Weights of a small GPT-style language model, trained from scratch on English Wikipedia.
Size: 13 layers, width 448, 7 heads of 64, MLP 1792 tanh GELU, vocabulary 27980, 44.4M parameters.
Training: a variant of SOAP for these matrices, 532M tokens, 4058 steps.
Each number is 50 + 10 x the weight over the matrix's rms, rounded and kept within 0 to 99. Layers, rows and columns count from 0.

# k: layer 10 attention key, 448x448, rms 0.0752, rows 110-127, columns 128-191
# q: layer 10 attention query, 448x448, rms 0.0744, rows 111-127, columns 128-191
# v: layer 10 attention value, 448x448, rms 0.0926, rows 64-98, columns 128-191
# o: layer 10 attention output (transposed), 448x448, rms 0.0826, rows 64-98, columns 128-191
k110:57 47 49 54 54 59 73 56 57 41 65 41 52 47 47 44 57 46 68 58 36 58 42 56 27 39 54 43 35 62 65 59 57 34 51 64 50 51 63 59 43 54 40 47 44 76 42 37 50 61 41 54 38 31 48 35 45 44 56 45 43 30 41 59
q111:33 50 69 60 53 62 40 50 57 40 47 45 50 53 45 46 52 47 58 54 51 64 45 54 35 49 42 53 30 51 42 60 43 54 48 51 59 41 48 54 44 59 39 58 49 51 55 55 60 47 53 63 31 69 48 53 47 48 29 45 58 47 40 30
k111:30 52 47 51 51 63 61 41 61 55 41 52 57 46 65 57 44 55 49 55 56 61 41 51 46 63 58 44 69 44 62 38 55 49 34 46 56 58 60 48 42 40 58 52 58 43 43 55 49 48 44 52 32 41 53 59 69 51 39 57 63 45 71 54
q112:42 60 50 33 49 57 67 47 55 57 55 50 40 37 58 49 55 57 50 57 46 40 50 69 57 39 55 58 49 55 49 35 37 50 53 58 42 56 49 50 71 71 52 53 72 53 55 49 44 54 50 48 64 52 27 49 52 75 48 33 42 51 57 49
k112:47 46 38 57 50 56 67 52 39 64 50 38 49 61 49 62 50 48 45 46 62 54 57 42 50 62 38 61 56 43 60 47 47 39 53 36 43 53 46 62 52 59 39 61 60 61 41 46 37 61 43 31 71 62 56 47 32 68 48 36 49 45 45 47
q113:48 51 46 41 31 53 60 47 42 53 54 61 42 46 47 55 33 61 44 53 57 40 56 49 56 55 53 28 39 60 52 55 54 54 23 58 43 47 51 48 33 56 58 57 43 56 53 56 55 39 58 42 42 57 60 39 32 39 52 41 74 53 52 47
k113:34 47 60 59 50 54 48 48 48 45 56 52 63 59 54 52 45 41 65 59 50 40 34 41 49 36 31 42 48 46 38 50 54 35 38 37 57 58 62 61 37 63 61 62 49 48 51 48 78 52 49 46 48 48 45 42 47 24 43 36 55 55 46 51
q114:44 54 53 49 47 51 67 41 49 59 36 47 33 52 30 56 58 42 17 66 70 47 46 51 53 54 35 57 46 58 64 50 46 57 38 50 50 44 44 35 67 41 44 49 41 60 51 45 59 55 39 48 56 65 50 58 58 51 48 55 59 30 45 55
k114:53 43 50 63 49 45 64 46 49 47 42 43 41 44 67 64 44 51 51 58 47 57 48 43 59 45 25 59 47 59 65 53 52 49 69 60 61 42 33 36 53 54 57 42 48 53 58 55 48 37 37 46 43 54 40 44 55 48 52 44 34 32 34 47
q115:69 50 58 64 60 51 61 43 54 47 68 47 55 48 50 49 63 51 47 47 44 58 57 51 45 57 46 54 54 51 39 42 59 44 43 57 52 48 71 41 39 65 47 46 45 49 50 28 61 55 55 42 51 55 51 49 39 58 62 44 42 62 43 47
k115:54 68 49 57 54 41 53 55 59 46 50 47 60 35 48 38 47 68 44 51 58 55 55 41 36 64 32 50 57 71 49 42 60 62 67 70 60 60 49 54 51 43 35 53 52 51 30 54 60 59 52 65 55 45 47 56 28 47 47 45 54 53 51 72
q116:33 51 55 41 42 38 41 34 47 67 41 44 60 62 63 50 54 54 53 41 54 69 56 44 42 26 40 69 80 56 49 47 50 33 55 38 68 55 57 61 75 52 74 52 44 44 63 42 57 58 47 58 52 46 53 47 59 44 64 59 58 55 49 61
k116:47 45 48 49 47 57 47 33 40 66 45 28 30 49 45 43 59 36 57 31 58 52 51 50 52 53 56 36 74 43 49 38 57 38 65 36 47 65 66 47 47 54 51 62 45 49 44 56 48 53 31 42 28 50 58 58 47 66 48 57 44 67 52 42
q117:58 51 41 51 50 48 42 43 46 50 56 37 43 71 43 52 38 42 42 45 51 54 42 59 58 58 55 56 52 60 49 60 46 31 69 56 62 49 65 53 51 48 62 52 56 47 43 37 35 41 52 50 42 55 45 38 58 29 44 30 46 54 60 53
k117:37 51 51 52 37 62 47 55 60 48 39 53 61 48 47 61 50 60 38 54 48 35 50 52 44 59 42 41 57 48 40 52 55 39 63 45 51 44 57 55 67 37 54 49 49 59 39 61 34 52 61 35 48 48 47 63 65 38 62 42 53 53 41 54
q118:58 47 40 62 54 40 56 56 53 54 25 75 43 53 50 51 44 71 49 53 54 60 48 44 44 58 34 59 57 44 58 47 68 45 64 50 37 66 39 49 44 65 49 53 35 50 63 41 53 29 29 49 54 54 48 47 48 58 54 52 42 58 48 61
k118:73 60 42 70 40 45 48 44 44 59 39 46 61 45 51 51 66 52 48 50 48 41 53 42 33 54 57 59 53 61 56 49 37 47 52 33 57 58 37 51 54 60 41 31 54 45 65 60 30 44 67 23 61 58 49 38 57 39 51 39 54 57 39 60
q119:64 59 50 51 62 42 60 51 49 53 55 44 51 29 46 45 56 40 56 56 67 61 48 44 44 63 38 38 55 46 55 60 62 46 57 49 48 46 47 53 62 50 42 53 46 68 65 41 55 54 63 53 40 42 34 42 45 57 63 54 57 57 40 45
k119:63 51 61 47 41 52 48 50 57 57 43 44 47 53 60 53 47 51 55 53 48 63 36 62 54 49 44 51 49 50 60 44 60 55 57 43 45 47 34 55 33 39 37 42 48 46 55 40 54 41 28 42 57 50 36 36 54 47 67 36 46 51 39 49
q120:42 53 27 48 37 50 30 46 54 47 48 47 53 41 56 38 52 34 51 46 34 44 75 44 41 44 59 50 38 54 39 42 35 52 41 46 43 41 58 48 42 42 41 53 44 67 44 62 59 46 52 50 70 61 57 41 55 47 45 56 45 51 53 52
k120:33 65 50 58 35 54 38 53 59 43 47 44 38 51 61 46 47 57 65 41 42 09 58 58 46 49 57 36 38 51 51 40 41 53 43 35 51 46 47 42 51 36 70 63 44 51 24 51 60 56 47 51 47 66 76 46 49 42 58 41 47 54 62 43
q121:63 53 39 50 42 61 42 55 55 54 36 47 53 42 40 58 30 44 50 44 60 67 43 36 62 40 55 57 48 67 61 37 43 61 36 50 46 60 43 48 53 50 45 37 32 53 60 51 35 48 49 53 60 47 65 47 45 40 56 53 51 43 39 49
k121:53 49 46 48 61 60 72 45 49 56 50 44 50 45 54 64 35 57 33 53 45 47 48 59 56 29 55 56 56 58 45 45 62 49 49 57 47 85 59 59 34 48 49 34 51 42 40 41 55 49 44 54 60 54 41 60 33 61 41 59 50 52 39 40
q122:46 49 49 52 52 40 32 53 47 61 57 71 54 63 67 40 68 70 53 54 35 39 51 53 43 51 60 41 35 44 35 42 64 59 45 33 39 46 59 33 39 51 45 47 52 42 39 48 52 54 52 66 54 46 63 64 54 39 50 50 51 47 42 55
k122:36 52 67 66 51 52 29 51 47 47 67 63 59 52 60 41 51 67 45 54 53 63 41 69 57 59 57 54 62 38 50 63 51 48 41 49 57 51 50 54 55 46 35 56 43 68 48 34 43 59 49 63 64 27 61 47 40 41 47 71 43 47 50 40
q123:51 52 51 52 68 35 58 50 61 30 52 39 59 49 57 43 55 33 34 46 45 33 38 28 38 60 59 32 59 46 55 32 54 47 56 39 38 37 46 60 57 58 59 54 57 56 54 50 59 56 49 43 58 56 62 43 39 50 37 51 40 40 41 48
k123:49 41 55 48 58 30 50 50 48 47 37 64 28 38 62 49 44 42 45 38 43 49 61 34 50 55 59 22 59 51 62 31 46 44 48 56 43 42 59 19 45 57 52 37 44 43 59 56 62 60 50 53 61 73 66 43 43 50 42 64 44 42 63 53
q124:60 46 39 56 55 45 45 65 48 49 47 51 43 65 39 42 51 53 53 46 43 56 40 43 50 40 35 41 38 59 47 50 57 37 50 61 52 47 58 42 52 45 61 53 36 41 54 35 51 45 74 42 59 54 52 61 52 49 49 60 49 60 37 57
k124:55 51 36 44 61 43 37 54 59 36 73 54 79 60 39 32 42 54 41 46 46 56 53 54 51 34 65 34 65 36 59 63 53 44 69 49 55 47 59 49 60 46 76 44 61 54 50 44 48 46 59 37 46 57 53 45 35 54 43 59 62 73 46 69
q125:53 46 37 45 51 53 54 38 46 56 53 60 51 46 34 70 49 40 45 47 52 46 55 46 41 48 33 39 49 53 62 62 48 49 34 46 57 49 39 45 45 44 45 41 42 48 44 56 48 64 47 45 37 57 50 48 57 25 33 44 49 64 61 64
k125:60 72 64 52 56 57 48 50 32 59 50 45 56 32 56 70 51 49 45 48 49 49 56 53 48 49 54 52 52 49 47 48 49 35 42 21 53 54 42 53 50 46 45 34 38 45 49 55 39 53 51 47 57 56 46 45 56 56 43 48 41 57 42 53
q126:64 30 50 55 46 64 60 55 66 57 65 45 50 56 44 32 38 77 53 52 65 47 46 48 68 52 47 56 47 62 49 51 45 34 56 46 40 52 44 62 40 52 53 56 54 44 65 43 50 60 50 55 57 48 38 51 67 52 63 41 52 44 46 46
k126:68 39 39 55 61 49 43 53 60 57 59 45 51 45 37 52 36 75 65 54 56 43 34 38 44 55 47 53 56 62 54 58 28 52 58 44 35 49 50 51 50 47 52 64 52 46 65 32 44 42 57 62 50 70 47 42 47 51 50 41 61 50 59 39
q127:49 45 31 44 57 34 40 23 65 46 52 45 66 45 57 52 56 37 66 37 48 41 60 37 61 59 42 37 57 38 61 51 48 40 51 45 56 48 69 43 58 53 47 51 47 56 61 48 53 50 28 69 63 62 47 59 54 41 47 50 39 43 51 55
k127:48 55 59 37 59 47 51 53 43 58 50 37 69 54 35 45 33 52 51 59 59 37 40 49 67 48 51 48 46 60 44 55 79 49 63 44 67 60 51 51 61 36 44 57 46 30 44 48 36 50 43 65 49 44 65 38 39 41 28 54 54 43 64 52
v64:43 47 59 56 61 42 48 51 49 39 46 62 64 50 56 53 55 46 57 48 48 62 52 46 56 44 55 68 59 64 41 33 45 50 34 42 48 50 66 36 46 50 61 48 53 54 55 45 47 47 49 57 68 40 51 55 30 58 61 50 46 50 47 49
o64:50 51 64 45 48 40 40 44 36 34 61 55 50 44 28 62 44 64 47 39 45 49 62 61 50 51 56 33 36 41 58 36 40 35 45 61 63 21 53 49 51 53 45 54 43 45 57 48 66 48 52 48 46 59 43 35 50 53 46 55 40 55 59 37
v65:44 35 50 42 46 45 31 58 30 41 55 62 41 59 41 40 57 53 68 42 48 35 60 46 56 60 41 41 42 46 61 74 42 50 62 55 52 37 58 71 59 38 58 45 35 64 59 69 63 43 66 51 53 45 59 51 45 49 62 67 61 49 59 52
o65:57 58 61 48 62 75 63 43 50 54 47 51 39 40 52 52 62 55 57 60 68 54 34 61 59 35 74 54 41 48 61 26 54 58 68 47 37 48 34 44 56 85 52 55 39 44 31 62 49 36 50 81 45 61 65 53 55 49 52 31 35 34 46 60
v66:40 51 49 50 49 47 52 54 56 56 53 52 54 73 46 48 57 26 37 50 56 36 50 52 53 69 55 56 32 49 58 51 49 41 45 53 56 53 42 51 52 56 57 43 46 43 42 56 28 52 49 52 53 44 50 51 61 37 52 43 54 46 61 46
o66:54 47 46 53 69 34 46 41 39 53 53 62 48 45 56 35 48 61 52 59 49 68 58 77 53 57 48 65 47 36 47 60 63 64 49 55 39 59 55 47 56 42 41 46 46 56 46 44 53 58 40 62 63 44 34 39 40 41 44 51 64 46 49 51
v67:50 47 43 47 44 64 56 40 61 47 41 48 50 53 46 65 59 43 44 57 53 46 44 49 50 39 60 36 46 51 48 45 52 35 51 60 61 43 43 46 58 51 56 47 50 61 59 62 51 57 51 48 47 41 38 52 55 68 55 26 37 51 31 39
o67:53 43 55 52 60 51 59 30 46 53 60 47 48 33 50 61 55 50 58 51 36 47 67 53 53 40 42 51 31 47 54 57 61 46 50 46 38 44 46 59 53 41 43 63 60 49 53 30 58 59 52 44 60 56 47 57 40 43 59 66 50 64 48 49
v68:48 52 56 38 47 46 28 49 47 50 48 43 43 44 50 51 56 54 42 53 59 38 42 63 55 48 55 45 36 60 53 35 46 46 42 57 33 57 38 46 45 47 56 41 31 55 44 52 54 52 33 48 38 46 55 40 42 37 48 47 61 38 44 62
o68:39 58 65 59 48 46 40 57 52 49 59 44 60 60 55 39 66 55 46 64 52 56 34 43 50 68 73 64 45 27 26 60 62 40 54 59 56 44 48 41 48 50 38 41 44 32 62 65 51 36 45 61 42 57 31 65 59 50 56 41 51 60 46 36
v69:60 51 44 32 52 54 56 72 43 66 49 43 39 70 59 37 50 59 51 47 59 48 60 68 49 62 66 48 49 56 66 40 61 64 40 53 48 43 39 45 47 39 68 38 53 58 46 55 53 73 35 60 59 60 42 57 48 31 53 51 34 45 48 58
o69:34 56 53 52 49 55 48 47 54 52 37 55 45 45 51 41 71 63 60 64 48 51 42 41 41 50 48 62 43 55 43 59 59 39 46 41 56 46 36 43 43 63 50 53 46 36 39 56 32 51 50 51 35 54 67 47 37 56 47 49 61 57 49 40
v70:42 50 59 59 61 59 48 37 56 59 52 71 59 50 31 32 38 49 41 48 53 63 51 53 44 48 75 53 30 48 58 43 40 47 55 48 52 57 64 43 59 45 50 43 37 49 46 51 47 49 45 62 48 50 55 49 55 48 48 57 67 59 51 68
o70:65 56 32 43 40 45 43 53 39 47 26 58 63 37 50 50 44 53 50 61 50 55 40 46 48 61 42 51 30 42 53 48 56 53 45 73 56 64 42 53 52 44 46 44 46 46 56 51 40 59 36 44 52 45 33 53 50 58 59 54 55 54 33 31
v71:43 37 44 69 69 27 58 55 49 54 51 51 59 42 62 48 37 67 37 77 54 38 63 54 50 28 40 48 60 36 51 42 40 59 50 57 22 44 34 54 28 36 45 44 61 61 30 75 55 45 56 43 47 67 47 55 64 34 40 65 50 35 53 51
o71:69 47 53 48 58 59 60 62 47 43 35 60 49 50 37 41 64 30 71 51 48 58 36 45 46 39 53 52 60 39 41 41 64 66 54 48 60 43 53 25 56 38 53 56 36 35 53 53 42 41 72 56 58 52 59 41 57 53 54 58 70 34 51 46
v72:61 25 52 49 50 47 35 49 50 51 36 46 44 37 45 48 46 37 54 44 61 54 56 63 55 38 51 44 31 51 57 56 54 44 33 39 45 55 64 49 51 63 55 55 52 66 26 54 43 71 37 35 37 77 53 70 36 48 70 43 51 52 61 52
o72:64 59 40 52 56 46 46 46 25 47 38 43 60 49 45 53 55 61 42 47 45 41 51 53 59 54 33 47 62 54 51 61 57 45 61 57 53 71 25 62 42 35 54 44 50 49 57 46 42 22 54 68 56 51 40 49 54 51 38 53 46 47 37 36
v73:52 55 34 53 48 47 59 52 60 61 56 44 40 41 45 55 67 32 43 41 54 51 38 58 55 58 55 64 42 52 47 49 47 51 36 54 68 42 43 53 72 47 69 39 47 43 50 44 46 44 58 55 49 46 46 54 53 51 60 46 46 53 54 47
o73:41 35 64 35 45 45 50 47 23 45 57 57 54 62 47 37 41 61 47 60 59 45 53 42 56 51 59 40 35 48 62 50 45 39 37 57 30 45 45 53 32 50 46 39 50 54 43 57 35 63 66 40 76 30 57 51 45 64 55 53 55 46 44 44
v74:51 56 46 61 52 62 58 39 40 59 26 61 24 30 42 52 45 42 56 43 57 53 52 46 56 64 53 46 53 41 66 59 48 46 49 53 55 49 56 57 47 63 56 61 56 65 50 31 49 49 49 44 59 41 51 46 37 41 55 58 53 68 41 51
o74:51 56 48 43 39 35 35 44 41 61 58 48 66 49 51 40 46 53 54 46 56 56 39 49 52 33 37 58 38 55 31 30 52 25 57 42 60 45 34 44 41 67 46 33 50 53 41 62 45 42 42 55 61 68 56 52 49 55 45 45 43 47 76 50
v75:70 59 43 68 49 37 48 38 55 53 52 46 51 63 61 59 45 38 42 59 43 47 67 64 62 42 47 62 45 28 66 43 58 59 53 54 52 38 55 54 54 43 50 70 48 47 38 57 41 60 58 62 40 49 58 61 57 57 53 50 54 31 57 58
o75:41 45 73 55 36 61 50 50 50 32 36 50 47 35 40 49 65 53 60 49 43 52 60 58 46 53 49 61 39 44 40 46 35 55 46 62 49 56 45 66 57 62 51 40 51 56 51 43 49 46 66 53 46 53 48 49 43 42 47 46 46 64 42 33
v76:50 62 61 40 45 51 50 43 57 40 60 63 54 43 68 59 48 51 44 52 33 51 31 51 70 35 57 59 55 51 35 57 53 51 54 46 51 63 49 47 31 45 55 39 53 51 48 52 59 56 61 65 36 33 37 45 44 54 54 42 30 64 50 59
o76:52 35 64 51 57 61 55 50 40 61 43 55 43 41 48 38 57 61 36 38 49 46 54 63 24 58 52 55 48 55 56 35 44 22 51 46 62 51 34 42 40 44 59 49 53 41 57 42 54 66 55 39 39 39 52 51 52 37 54 39 47 30 63 73
v77:46 27 58 40 42 40 66 63 44 55 33 47 41 54 29 54 42 41 43 48 57 52 43 47 44 57 50 48 56 71 59 36 64 48 40 48 41 51 66 60 56 61 52 65 50 56 47 40 51 56 35 49 48 46 42 54 61 68 59 62 45 56 55 63
o77:44 49 41 63 41 41 58 40 70 42 62 69 58 44 57 53 48 56 53 43 59 49 61 46 41 58 46 51 49 51 36 54 57 51 56 51 53 47 46 50 48 49 55 37 50 53 51 57 59 33 52 46 46 71 55 36 47 55 32 63 51 52 41 45
v78:39 43 38 62 40 34 46 49 57 45 45 74 55 71 57 48 56 56 43 58 45 39 74 54 42 41 38 44 47 59 61 50 70 48 58 46 44 56 35 45 50 50 51 46 35 44 38 39 42 54 40 47 51 29 53 62 57 47 54 59 57 62 53 40
o78:56 48 54 47 68 76 46 43 48 51 44 56 43 57 67 51 44 61 57 53 49 54 55 69 50 36 52 59 64 46 45 53 51 53 78 58 40 72 50 56 61 58 52 63 61 74 69 61 54 65 59 42 32 60 41 55 50 48 32 41 44 79 36 67
v79:42 59 40 64 41 54 37 41 61 55 51 46 54 47 56 37 44 43 52 60 48 56 49 43 49 33 53 54 44 40 40 60 53 50 59 65 47 32 48 46 54 65 40 43 49 47 59 55 27 46 35 51 34 41 52 45 42 33 45 39 45 37 60 48
o79:50 41 39 52 67 57 41 49 39 52 71 63 56 52 45 45 66 56 45 40 50 78 56 55 60 61 47 76 52 53 45 39 49 44 53 57 46 45 52 45 36 55 56 53 65 47 62 42 58 68 63 74 37 55 43 50 66 69 48 36 68 49 41 49
v80:45 33 34 59 40 36 52 57 47 42 36 37 54 64 50 74 60 46 31 43 51 34 65 49 48 64 45 55 22 71 49 34 60 42 33 54 48 44 59 56 47 47 43 50 47 48 47 45 49 63 19 43 53 52 44 41 28 54 49 40 52 48 59 46
o80:48 76 54 55 56 37 68 59 46 42 66 53 36 53 72 63 53 52 62 60 46 46 57 33 54 44 27 46 81 48 25 71 42 47 41 52 58 40 50 48 37 29 65 32 33 36 60 49 57 47 58 47 53 47 33 63 61 37 41 53 63 46 48 46
v81:60 26 47 42 49 45 35 49 47 61 42 51 42 55 32 62 48 39 41 46 44 60 60 47 58 46 40 53 25 58 53 54 57 27 33 53 53 47 39 62 62 54 39 56 52 33 37 44 45 47 46 52 58 32 46 53 36 43 43 41 64 43 45 27
o81:59 65 40 70 55 53 36 35 39 52 59 56 48 51 40 61 50 65 69 51 57 41 56 58 57 41 44 45 67 40 45 61 53 57 57 60 53 52 52 54 56 53 49 43 45 50 76 60 49 47 53 35 51 59 58 69 52 58 70 60 33 43 42 49
v82:55 37 57 45 54 60 46 34 63 38 62 38 43 44 46 35 44 62 51 50 51 41 49 54 52 53 38 50 52 39 45 47 47 44 49 60 38 33 57 45 56 47 50 48 32 23 43 47 44 50 48 40 48 70 52 57 41 45 56 26 44 51 40 63
o82:47 56 31 57 58 46 49 65 29 62 32 49 41 52 46 38 50 58 68 54 47 35 54 49 64 58 60 42 45 34 51 50 47 51 50 45 38 53 48 60 42 63 53 61 52 45 60 42 56 44 45 47 54 52 51 47 47 61 55 42 56 54 50 37
v83:40 57 54 43 37 74 45 55 46 56 49 57 54 39 48 33 52 61 44 54 72 77 48 62 54 40 51 47 36 46 59 43 58 68 43 42 45 50 72 28 38 52 30 44 44 43 42 54 46 54 59 64 54 43 49 50 69 51 48 59 55 35 60 69
o83:47 65 44 38 35 45 56 54 70 52 34 54 49 38 40 48 48 47 55 59 46 49 50 57 35 64 27 39 44 72 65 42 64 52 54 55 77 48 55 66 50 29 49 64 37 50 58 50 39 66 35 58 34 54 42 48 46 43 47 51 49 54 57 31
v84:57 58 52 55 55 54 58 43 57 51 43 45 55 42 69 71 51 45 44 69 53 35 56 55 59 40 57 67 70 50 54 64 51 55 52 54 55 33 45 43 54 39 50 54 47 55 56 38 52 39 65 41 61 43 42 55 41 41 78 65 54 52 57 59
o84:59 39 44 40 54 44 63 75 41 45 36 49 58 52 54 65 41 51 54 34 48 51 60 34 55 41 55 45 34 44 35 62 65 42 37 53 43 58 54 57 67 62 55 43 51 52 52 57 53 61 60 50 55 39 56 54 51 56 43 48 47 56 46 42
v85:46 43 56 41 55 45 54 41 60 43 55 56 50 49 52 38 46 45 56 53 47 50 49 43 48 56 42 53 72 38 69 37 47 46 46 37 64 62 52 58 47 57 53 42 54 42 62 50 46 27 60 36 41 45 59 59 46 46 39 48 54 64 49 31
o85:58 44 65 62 62 37 54 62 39 45 42 53 74 63 70 66 45 48 44 47 35 53 40 62 51 19 69 56 14 55 51 50 61 45 48 52 53 48 43 55 49 46 39 52 56 54 41 39 61 65 54 62 66 40 31 48 54 58 49 70 38 53 62 53
v86:68 60 52 55 46 54 50 48 52 65 62 35 68 48 46 43 47 29 45 46 55 47 35 42 46 67 36 51 51 61 47 31 61 60 43 61 52 64 45 55 51 59 50 35 59 47 46 49 56 47 59 64 45 57 51 61 66 47 49 44 38 43 32 52
o86:63 49 44 41 51 66 59 57 48 35 67 43 50 49 39 65 65 55 43 79 43 56 45 41 62 55 47 47 52 66 49 52 51 60 55 32 44 63 52 40 42 52 60 56 42 53 60 56 50 56 47 41 51 46 28 54 51 46 51 57 59 81 46 41
v87:50 50 46 49 43 50 49 59 47 42 47 37 48 62 37 52 53 58 58 44 48 53 34 63 59 43 33 42 49 43 47 63 40 46 56 60 44 55 52 40 57 53 48 58 41 39 66 42 46 49 53 41 57 70 48 46 53 55 43 43 51 39 55 54
o87:65 55 53 46 52 44 57 61 51 72 67 33 43 48 49 56 55 50 37 53 53 49 61 54 40 56 33 54 59 45 53 49 55 48 39 45 29 60 57 50 43 44 57 70 54 48 56 51 51 34 49 60 47 62 57 33 51 52 54 41 52 54 38 56
v88:43 43 39 57 43 50 46 27 64 54 48 54 59 64 29 56 57 48 66 49 52 53 43 50 50 61 56 46 42 59 45 41 53 48 31 49 65 48 47 53 51 49 38 48 50 21 61 50 39 63 37 50 62 39 43 54 60 56 55 49 37 64 62 43
o88:53 53 50 82 49 48 65 48 38 46 75 48 34 46 57 39 46 67 54 34 64 40 51 43 48 52 38 37 38 46 43 60 52 57 61 59 47 60 41 49 45 48 46 34 50 65 54 40 58 56 61 32 39 62 62 22 53 53 41 43 47 56 47 13
v89:49 56 48 39 55 68 57 51 55 59 58 36 44 70 63 40 48 42 46 42 53 51 26 48 53 47 44 41 58 45 38 37 50 44 51 39 49 54 45 36 43 61 68 53 58 40 54 38 45 60 58 63 50 61 76 56 57 55 50 48 57 62 46 47
o89:52 57 51 57 70 58 57 63 48 58 61 50 38 32 42 60 47 49 52 67 45 55 48 53 50 50 43 52 41 50 58 52 69 51 56 62 38 51 49 37 54 54 53 46 40 48 38 39 51 43 34 43 53 64 25 37 43 41 50 52 48 62 58 26
v90:48 57 50 45 41 45 49 42 51 52 61 55 50 51 59 56 60 63 42 49 45 46 46 52 47 47 43 57 50 40 45 59 53 35 52 54 61 29 32 58 59 50 54 56 51 48 39 47 46 57 39 37 55 51 44 61 53 44 57 58 41 56 54 63
o90:45 32 42 67 51 33 65 42 41 73 44 60 45 51 48 51 56 63 60 49 57 58 72 42 55 59 59 48 42 41 50 38 58 66 56 58 33 31 58 54 29 57 44 40 47 48 70 56 63 54 61 46 40 45 50 66 51 49 72 57 53 40 63 54
v91:52 41 38 51 64 36 63 36 47 80 63 61 35 54 53 33 44 52 46 46 33 50 58 47 49 49 52 51 53 51 50 49 53 40 31 53 33 61 54 31 63 49 53 52 62 48 39 44 43 43 70 54 59 54 52 60 41 49 30 36 54 49 56 42
o91:51 63 56 33 45 56 46 45 51 36 52 52 44 53 46 54 53 54 65 53 53 47 56 55 62 45 56 44 53 49 54 58 41 52 47 65 53 63 62 41 72 61 48 34 53 55 69 71 59 55 44 31 54 37 63 48 55 84 72 70 46 68 24 51
v92:53 40 47 52 50 60 40 49 54 59 41 55 31 35 52 57 27 65 46 16 53 62 58 29 54 59 53 41 49 28 55 63 45 46 52 35 59 28 51 61 48 61 47 55 52 42 53 47 47 34 57 60 61 53 52 36 63 54 52 39 44 65 55 51
o92:57 44 56 63 48 52 54 40 37 69 68 66 58 55 41 53 58 61 71 48 56 41 33 74 48 63 49 55 47 54 42 45 56 38 55 46 44 44 31 55 28 53 74 56 58 48 63 36 48 41 63 57 53 36 46 55 56 52 60 60 54 36 53 41
v93:49 51 38 52 37 52 47 23 61 55 43 45 68 80 37 45 48 42 48 59 48 35 43 54 49 57 49 36 49 26 39 57 32 48 39 36 54 60 66 47 42 45 56 50 53 58 41 44 39 51 66 44 59 35 47 54 52 43 48 54 44 65 36 37
o93:43 48 47 65 50 49 60 70 54 57 56 55 44 44 56 50 62 65 60 78 60 59 67 56 30 32 31 68 46 64 68 42 52 54 68 71 50 59 58 44 53 45 28 49 63 44 52 56 53 46 50 37 59 62 41 43 46 42 48 57 50 41 55 62
v94:54 53 41 46 62 59 62 50 35 51 42 36 52 52 57 38 45 52 54 73 49 40 60 38 52 63 56 37 62 56 43 57 58 62 40 44 38 54 51 49 57 49 52 60 62 51 49 54 57 38 64 47 58 49 45 66 50 44 52 60 56 49 53 57
o94:56 38 51 59 46 42 58 49 47 47 34 58 63 60 67 52 31 63 66 61 52 36 29 54 66 40 50 32 18 34 47 60 50 59 46 50 60 52 65 36 63 56 42 48 35 44 58 36 52 54 51 44 57 48 47 61 43 57 57 58 46 42 57 43
v95:51 46 43 64 62 50 42 56 44 38 59 52 62 51 55 63 58 60 62 55 48 51 56 50 44 58 59 42 73 44 48 35 50 32 42 46 57 53 60 50 41 56 44 42 43 62 55 40 40 57 60 44 62 60 61 53 49 58 48 40 36 57 39 39
o95:41 49 62 38 39 38 66 57 59 53 49 51 57 46 51 41 60 49 45 42 39 48 45 60 38 50 45 43 49 31 36 24 38 35 40 52 44 38 50 40 49 65 40 59 62 56 48 71 60 43 60 52 32 53 22 50 30 59 70 55 51 40 42 33
v96:45 40 63 52 59 44 57 64 50 61 57 62 41 49 48 54 59 56 51 55 41 46 66 57 41 45 40 52 47 62 44 47 56 49 45 47 49 62 48 57 51 37 46 44 32 58 44 41 64 46 61 51 41 53 43 35 46 38 32 55 38 57 46 34
o96:54 49 61 61 35 47 37 45 52 38 47 46 34 67 44 53 47 33 48 47 41 49 48 61 46 51 47 44 58 54 32 48 36 50 53 51 44 60 35 38 40 53 49 43 65 54 39 66 60 47 53 53 35 43 68 49 46 43 48 38 54 63 46 61
v97:51 45 64 46 56 47 40 70 58 63 51 44 42 44 44 48 56 43 45 51 52 45 50 29 58 62 49 52 46 47 55 45 46 55 41 63 47 51 47 32 44 66 35 38 68 44 53 35 49 45 43 48 47 38 52 66 59 46 49 36 37 62 42 34
o97:41 56 41 38 64 42 29 36 36 59 49 45 55 60 62 34 46 43 52 45 45 45 73 55 36 43 55 53 44 47 44 69 37 57 47 41 60 49 44 56 66 48 59 65 59 46 49 54 41 51 44 47 55 61 58 48 32 40 42 59 51 47 75 59
v98:30 48 55 68 44 52 35 61 46 64 47 55 51 47 56 36 44 63 40 33 52 57 52 49 39 57 74 54 40 59 37 41 42 31 48 59 60 46 59 53 39 73 66 44 50 47 39 55 47 60 54 43 55 45 50 46 49 53 53 34 46 60 61 49
o98:74 58 48 34 46 71 59 31 39 55 63 59 39 55 49 52 57 65 55 66 53 56 62 64 65 67 36 45 44 37 42 49 56 56 48 63 53 47 36 42 57 57 59 52 51 77 52 47 61 54 55 57 47 62 43 57 45 53 74 66 69 51 23 41